config.toml
d_model = 96
activation = "swiglu"
norm = "rmsnorm"
qk_norm = false
parallel_block = false
init_std_qkv = 0.0714
init_std_up = 0.0714
init_std_down = 0.0
schedule = "wsd"
final_lr_fraction = 0.0
doc_mask = false
dataset = "wikipedia_en"
Each number is 128 + 24 x the weight over its row's rms, rounded and kept within 0 to 255. Layers, rows and columns count from 0. Numbers have three digits each. The size before them is the row's rms in percent of the matrix's.

# q: layer 2 attention query, 96x96, rms 0.102, rows 37-63, columns 0-95
# k: layer 2 attention key, 96x96, rms 0.111, rows 37-63, columns 0-95
# v: layer 2 attention value, 96x96, rms 0.166, rows 32-36, columns 0-95
# o: layer 2 attention output (transposed), 96x96, rms 0.152, rows 32-36, columns 0-95
q37 056:122095099139127138126110135140108099104113157140105111121106080175104120123158147150170134136144130137075084140150133114127086137145091099132141135124112101164095106121161150146132161118085108133111099150106104127129103094118118089117067131116160120088143162102122152107144122113181132137
k37 163:150127162114127091131137140137098127118113171091169092151121123133140100138123136129177120153131142160092101111147136112115142153126089130119155123172106130113168169096108131162131156119122108125086112167090134108109118159100136100106100112090154092106140131067126157163117118129173139121
q38 094:142133162115113139144121094124103091148143151132100140161124102162151100147120123171153101126130139161127109139186149124168105176164122132076151131121123130141144156115117154183141140131082100101116125147098119119068135121085119083137144112131130139140089130098118126141108094139171121135
k38 102:105138106146140170114107142129157121123170118148066138087109139101095113125153114139111125119132068103158131124097149161102142099117166134118111134108148129129106110190158113097125086138122153122147127090158125134151122124164126160138160122135094150138140124164154089119159151081104145119
q39 090:171136150142135128096145119069122055128164110118168120131188129138132115117112165099133082139093154126143151120149135097141173146099102137096095163127162143141123115108117151147125124118120118137134163117102113117085100111152139187134136129120158130137134138142138141120139146145104077128
k39 078:145121137156118119143139130139126141145138115112133099133108148117116139119127110107147145141103111144065097143157072141110159155109146113076172112120122158191123148110075143123183178153133111126108123143124140124183149141099130155080154132118125084116121129139108117177127147112136122138
q40 052:144122090106132146131113126127171140157161099130131140122127122119140148104100123150065117136092101117160126111090127114150120137113156114175109143085170141125125106128132122120143115121154131138160137114136141136156146126174127147166150062169153144166117148181127075098123122121080120153
k40 170:099138120126120173111114114119144111138124095141092168092106146121114130094116136113086133133134076100179152126100119165123115115114161135148096131127148129122128122173160126113114106149134154107156127084181140131150156112151114151130160114152095169139108101193133101089136148136101144149
q41 078:118105139119099128149123099095075128122163152123139154145152104156140155134102132158130114152126126168114079151140117132153068154135129129098131076162144137120122108162134145145132188131070098091115133177134152126090129139113101126119171132151137093086122124114118145125105140127132116154
k41 081:132142106102103100154112142144112106129085149065157108155139105110156154134145178104156093120091132129093109110135106104129112133141112122142140125148113106088132147106079170152126152119154095140112117123111120118157094125133171107123103074103156106110155152104124158149123133143171149159
q42 075:135130075118109101137091063093085119146137148082098160137121144135112120120137153131105109126142124150107117115144144127106163111120135069144125082108119123117102160158150165110176135132132111141131111116128114148156136079153099124118145132112135186104149124181107120104136169115139126129
k42 096:124134118091145138118109118142128093128106120093106124101160124126123132125147118123117131074142129091160134085124112152119119080144125162160078123113112088149087122138125164099100121117126162111166173104148084149110129088158155129117123129170078177133168141153163128108131132152130136128
q43 078:114119116142120123151126124111076108105120125121102106143090117108106133106137154138171117114153157143061117142177120103155115134108114123103160074140101136145094163108115117146166154135076119111131083170094100119137138141112137140137133130090119121112134129081131139178148147131181137140
k43 096:142159134131092074137110136115114142121079152121163099151129111136158131150116139151173119143106158139105116127121113099136163163129084114101144143159113110137146181095107144166126141133161115131100124143119132111132114162103125093090080114101167079105145152081116134149123117142172126122
q44 070:128168098117125113113125093145161145122184128118140150122165077140144124063125137139088139106139125118118123111143105115147158119141131086106101151140160154155103073134119165131108132137107112139133173108152106143112086117152099096140112103148159135108113169144148118083166111129125160141
k44 117:130122100138131117123114121111143118113149108192111145116143122141099146111144142145079144128159103090177137160116134134127126077108151136177099111093164120155085121143124128110150110121115158127136136098181124172130124147161122170146141118151094118142087118193150109115115137121097104145
q45 106:091127100123130118147146139130121151121135131137115142149128120105122085099137122134142117130127137144106108130163125152127113137145124143091191124165096143135110187105110112144206121106088114092075079148112102120137087161098123134153140160102129141142146121088135122161149156150166148131
k45 080:100157093171113175117062154130090107108106116128070160118134134107143119098131149107110152168137135103189141111129146133147073136112095126125119078117137144168129123164105164097115132151133139134151137087142090113128122149127122124127135155152136163142121141101109145116116155141115109130
q46 094:131100090146144111147109155129104117085180101141097138119115143154114111104162185139168126209146104105147149150136154125145119138129130165141122147114122148138150153115144099115163134095098159155141143115133115135121138138147121130159133139114132137112168126128081196134115140161151097136
k46 090:142138142159108136110081144118128083142137131161045166112127111125141136129109118148071166103154102095160132138099117129147133120106127111152111115107138126120130097147154136102094124141115142115164141111171123164142140132182131165144167168136090135136101148128128115132146121108093083124
q47 088:105132140147100140161121121147107117115134155145095112124113091124113119105109139123163126158104142131121129071145148113126131118141121110138168141150106119147105137105164133150175134140109111068124113104116072150133139162143106131099116114141105104076128116051113142133127144162138187170
k47 102:122118117111146138137113133108183101116141115163084129127090139138109112134114133156110110142166108101193163145099119116125089167120162143179116110112139145116118115160118127102117121128129131136142155084149127151156117103161128155164158132157106160159133121201142118100132135139082118140
q48 081:119106132110115173158114152125111124106134154081085132138181140146164133122146098117133126127168148131111108158145088112121122111106088131110142136137122167102101087087150125137131119116108107143139161099156091111046123174110118128132155170124124124150118152116113073130127131143138111110
k48 080:080092135115128110140153187137139108112146093198119080109110139162163149152094132136120163133085124086165106147108116153149140144136155166132126125114127108120131080178140085113134135136128133141112107145153147129152123131153112150147149131129133165142087140120100106107119095132104145121
q49 094:135142115145109130133112144104095136147100129098166112135101122124136151144147111104083145113157114090153125139138126155087125110139155159137177118143116113123111138176093157110116123120116133111120123124083120156100152144108120124135163115138097168124166147127192154119137092199151081099
k49 062:156113084141121126123097110128149138101126112107107130157165163132139111091097100120136137174113164142117090117127142172134131088094122099112127157091141125139108124126154132104142107151143126143092118149103096120116194109157106151155106143106160122086128138170123156103082164158127153103
q50 099:101195110114176138092146136150149167123121132134139153098129122114137122142101101133104145158126149104126120122154152136170108077098127129130131151121141105156134119116117075159158132107116119110103111141096114112070116129111102104150199109160137116125089149122129118165121077140136123140
k50 076:108096133135104113126089151105144081139129113158115116108111131132103095103133128080137121128144124169133097177147117127145149115104122125128122087148149141115161089117087127163132139168176091152075100085138120103111095141122125105100151167089155126107133124091128129116138106168101149140
q51 096:116145138154107135110150089090148167142134102095149153104120079148142084083133102145107175119141091132154144112096130120122124131136132101142113155104122144120171112112161127095109112103146125139111128074120106119136147138117127091078159114143107127110087132156088097107157128182129151111
k51 101:119124140124111090110123174129145119106097156115148093131110134143137140163165150145172094130167143102078124140130113086146167115150109143110157082127109145149144139127105108113131160113138124117106094145090090120126070168114149098106121148112161072103132107111107149143123127140173121113
q52 091:117136143138177122105151135171120096130147131115126142145132156113127145134134125054081142098152156123129196132116110140127169093123087129189126139147110106112157107114139109105105164136147139166158113094143098153163121125169101076138151125112091136113099135129128121125135143130134123119
k52 090:153108130147106113151148164128081168116139151128160109130150151171125125133107112147170122163109134129111130162142102098130128143146148113113157145149113138106147158090113139145134129104150120115098090166112118098100120133106122097143069147107185054119131166090116119148121152146110120114
q53 094:138109109157125136153112123123108156128166107152142080169148070134116140119154140151162113133113183150097082138146118097169118144118102121085153110154087125153131135167140128149174147099125109146110148141108135143080111104126128140105104127119151111090135160131106104156158134116159099149
k53 124:155133115098115143101129096136171106135133112138109158105131149146100164101127126103088142148124083108146161107123102153131126112123174107158094125091172131150116111166142108124145087147141139105145128079170145143127154120122110159126155144168099147124115094179132105089157126109093152149
q54 088:137169145093112117164117118140120148116145143148107174137147166138104106096143125131116138140132124132139132109148150129143191204126116143108143174132107134152136136122119118120110111133136131133133158101165120154080146139101149133106065067133089109140106118140090082110125118152150124142
k54 077:093119128136087104133135122113148126133114122117163108154128124115127118131139106150144112180110132125111127077103109148115157136114142112078192113150135132126165149143075147137164125130126125109123118149111143071164112180100117094113182166101157130090120119103136132125173156107124124107
q55 098:110162135125116144148105123149135141118093130124144096118102127165121125158139166130137173085146152105121084089123105099152182112104132100130102101132116174112132112180135097116129175154128130106125116100128116153130132081126148125141149138099134152055120167148113113139122111141155131174
k55 073:110133165074119133103143127107144131140097102110138140098115144141135121112124112100103092122127125124108147113127154211125123123129167142176126140120125100134149110127125082100093123147164154087118086128148126115113131155062159094113118122098108093152124151126105107132118141161086111100
q56 088:138112177127110073124145128117109135135109138106134109131097106142087133115102126190149131134079124109168117140105086129134169132109121098130110120174140139172133092135099090147140173132135101121120101117116157094129068072100106116174129150115119135133122144105134135113140148146143139114
k56 096:117113107147166189125123109094170130142155110142143158076106117125095125132141106113079119102168102087120145131137129131129061092138137149137103133100149115127097112157180159117128119139146143116139112124127101155131184149159110150145129091164105134146122112170126147112115119134138097128
q57 076:150121108150143136159100126144119117162150061141141119160150117120148166135139103114123166146130132086146133099132070138148109132163133116119123123122126121172120128145132134157127154113178148117145078112108164144156139114115129162145122111128092140116100063113153109108071130090138099151
k57 083:135134121124157131168147142153117145112140145093160080125151104130156095162122132148162136125153153140077104091131160134151116137127111100128126141111135149121144151132114171167093132105115113082090110130068136122148116161100152155100114075125150131105141163085109151126105083119152141142
q58 098:152076127130147134122149081130095115137180129109142149127154161098066152139124116113144090141138108106100129162168121128088138143121137107124093107118119145133123168095150104128156134146096150120136150138090124145148135170145115103086120172087113137114164155124129175117122154163119136157
k58 092:122080146153115144118102126123115120129148060142119084130133157157113148172136153125100146130122106103133115139099105109119123109133143109113114117120165142109107113125172122126143098107124155097151147121168173135110120093150159185159171161107117133127109123203119128145101121126102095129
q59 082:132143154074164129123157154146143142152182106155121134109163115147122117100103113175073133168132091144144187096097134112113121145119152151118137164107100113153146143127123138144122135097133128149135146094140141113145073114168136128150123110120160121137128120150110102108132078117089123166
k59 103:176144119133108095142119146119125107131105175094161100167133081126161119169138129161171105115124164150096097127138132121146123133139069103092147104143145118150125095120095107146160160118109099120092131158085118116101110107098144122151124123133159118108143157097126140159112130129183115123
q60 100:134087117141140123106145137115140138156114140139111124123143099145170132144098114135134112132128109140128084082159161171143112152111153140199141122135142162117136138052137131141130070120139143146113134135127137123133138131114140128142096118152105166138123061128122169100066135158125142162
k60 088:106158169113149106153107120098138147129118164116126172129138113114095080120164121155117130136093111148125111145128137102149096142173125098117099104109071127136157108126151147109097138149116098090113142147108077123161152157117129142089126077122155166089119139122127115142150126157127180108
q61 090:109137126120142100154111097130125141152166097121122108142140099114153138095148147137129101136133117110134156149095132118154200141144127131135099091154156139124112123090142140111098118135127129120140138100165140169104139138160125120178140094162081168152163103204096119087113126137115139144
k61 103:119136120135133103137121111134107133119106152112174073148116125133134122169121124129183127148121188156081115080145152114125097152114086110119138135130120121129140154071091134149131107139135109085102130127089113114136125149124143085086113106096129086138158121091109168177144124120140147127
q62 093:139143144109131109116122144146112137152125151143118150162078095146119100143118149174132144152152137152145129119120128129198082167103134109143137118100138169167075159118113149141097145128094126105181114121147128120149087135123119159125155139130148130096147117093117125171146148143171168097
k62 089:102108116089147187130158129124129141146149103110124201097146111100128117152151135128104146125135138076146143148099128127133138081117129164176114164103116103115151108123157116085156090161150153107115140150198148149130118111116118145165114142149114135155114109151135118106124109137119118149
q63 113:109108136073128101092082090118131086111073116147123165124146145119110074124148128146108078136126088156149154133117129136112145080089121111142095132147124159142159136117112151104152115158135092129154113084128116133132092147155124119099075119124095128113156116157130135157130155142123132122
k63 099:162103136126107155134137114149113157125138166105176147162148118170132137190156141120154124145140176136107128114162146102144117160157097139129123099131116105116113154135117127142101158135152144166097151150124142135111141099107145091098111137089148106084162123075095124161110116161166121141
v32 147:136131166129117106118150112119114176169140122109103168150141125126075174115121099135153104127159121129178102145127143098107127088183128163095157126121118145122148131131137134106154154136113148157114139115112112072150151093114138142092161112144092123125158164123186109122137116152118149156
o32 133:121134113107111112162146148143148188118136122134144182106171121147113097113133131167179125118126187112135141165116120088122147140129107143151124090130100136132100122116129110093182138126102124138156137115155108141102171104147122094155092162142155112112142154158129109128138160153098133173
v33 138:092142159120184130152166132112119105093122169141142159139078143158150107143111078120130108111140141098121177138154177133133076141136099120129136145126127136151122117095110100123127143128131115134148140122146117129130124150077087145108073153077152121112115101166148128116130142084138124151
o33 127:141118168135131164122136151108101145135160109195117117128139103112123116174158121114125091123182119119114146123117130108118143123105139140143138138072132160129157159114158137083128127116100174089120083134164135126109115156080129174113139141105130116146130108134135166118109106118145066158
v34 137:112094093141103138129136097117133149109146133161129103135072126108133149139168088074162114137064096129124124118102141091142119116136140172139100147097144165146112119128152112131132153127125094141082111103127112097099095150126136099155109133144087098183110122122152129143154161146150117116
o34 125:132134109124176118153131125143114114111182127143081087138133122104107163091137196098153111123110171105093142112139117112161119102152108134120096186130133143110114098102131117156128107110118124134127125161106138151113098120153109148166114112135163090137134145136108106110153191111157120146
v35 122:080151122088115109137098121094107104178112164185099121129148133130138133137102144139144143128130109101126157123161134142111145166128116111176123098141156108119140141092123064135138174112132177104133111077112148132128112113151147100108149114109086132164128111103147132137166111130130159099
o35 117:101150126120163140107136106122163109130099122094130106124159121091159106101126104141143152122172116087129143145137108132063159075130130103152092127097155128130130134113106117146159105141147149173103088099054070125150137126118131144120150129133130102119118126126166127147155158135148136107
v36 148:147142136154118143128160128152132137091141159193124096120148097172096152149184129166154191126088125138097146078157156116099119122160085167133128127155101108155122083089119112126150132142115131125137173129133117116136137119123089134140106132126130164158123122136168115115122131130150127115
o36 131:099109108083144162127105129167099132094126076145153088125181147131090102159155149131136121090098113121134171149120101136095102093126136113115113116144120131103111133154143121109121136144096146079176113164129103128166118129132140165122154106112134125101106151079138126174135115113145117155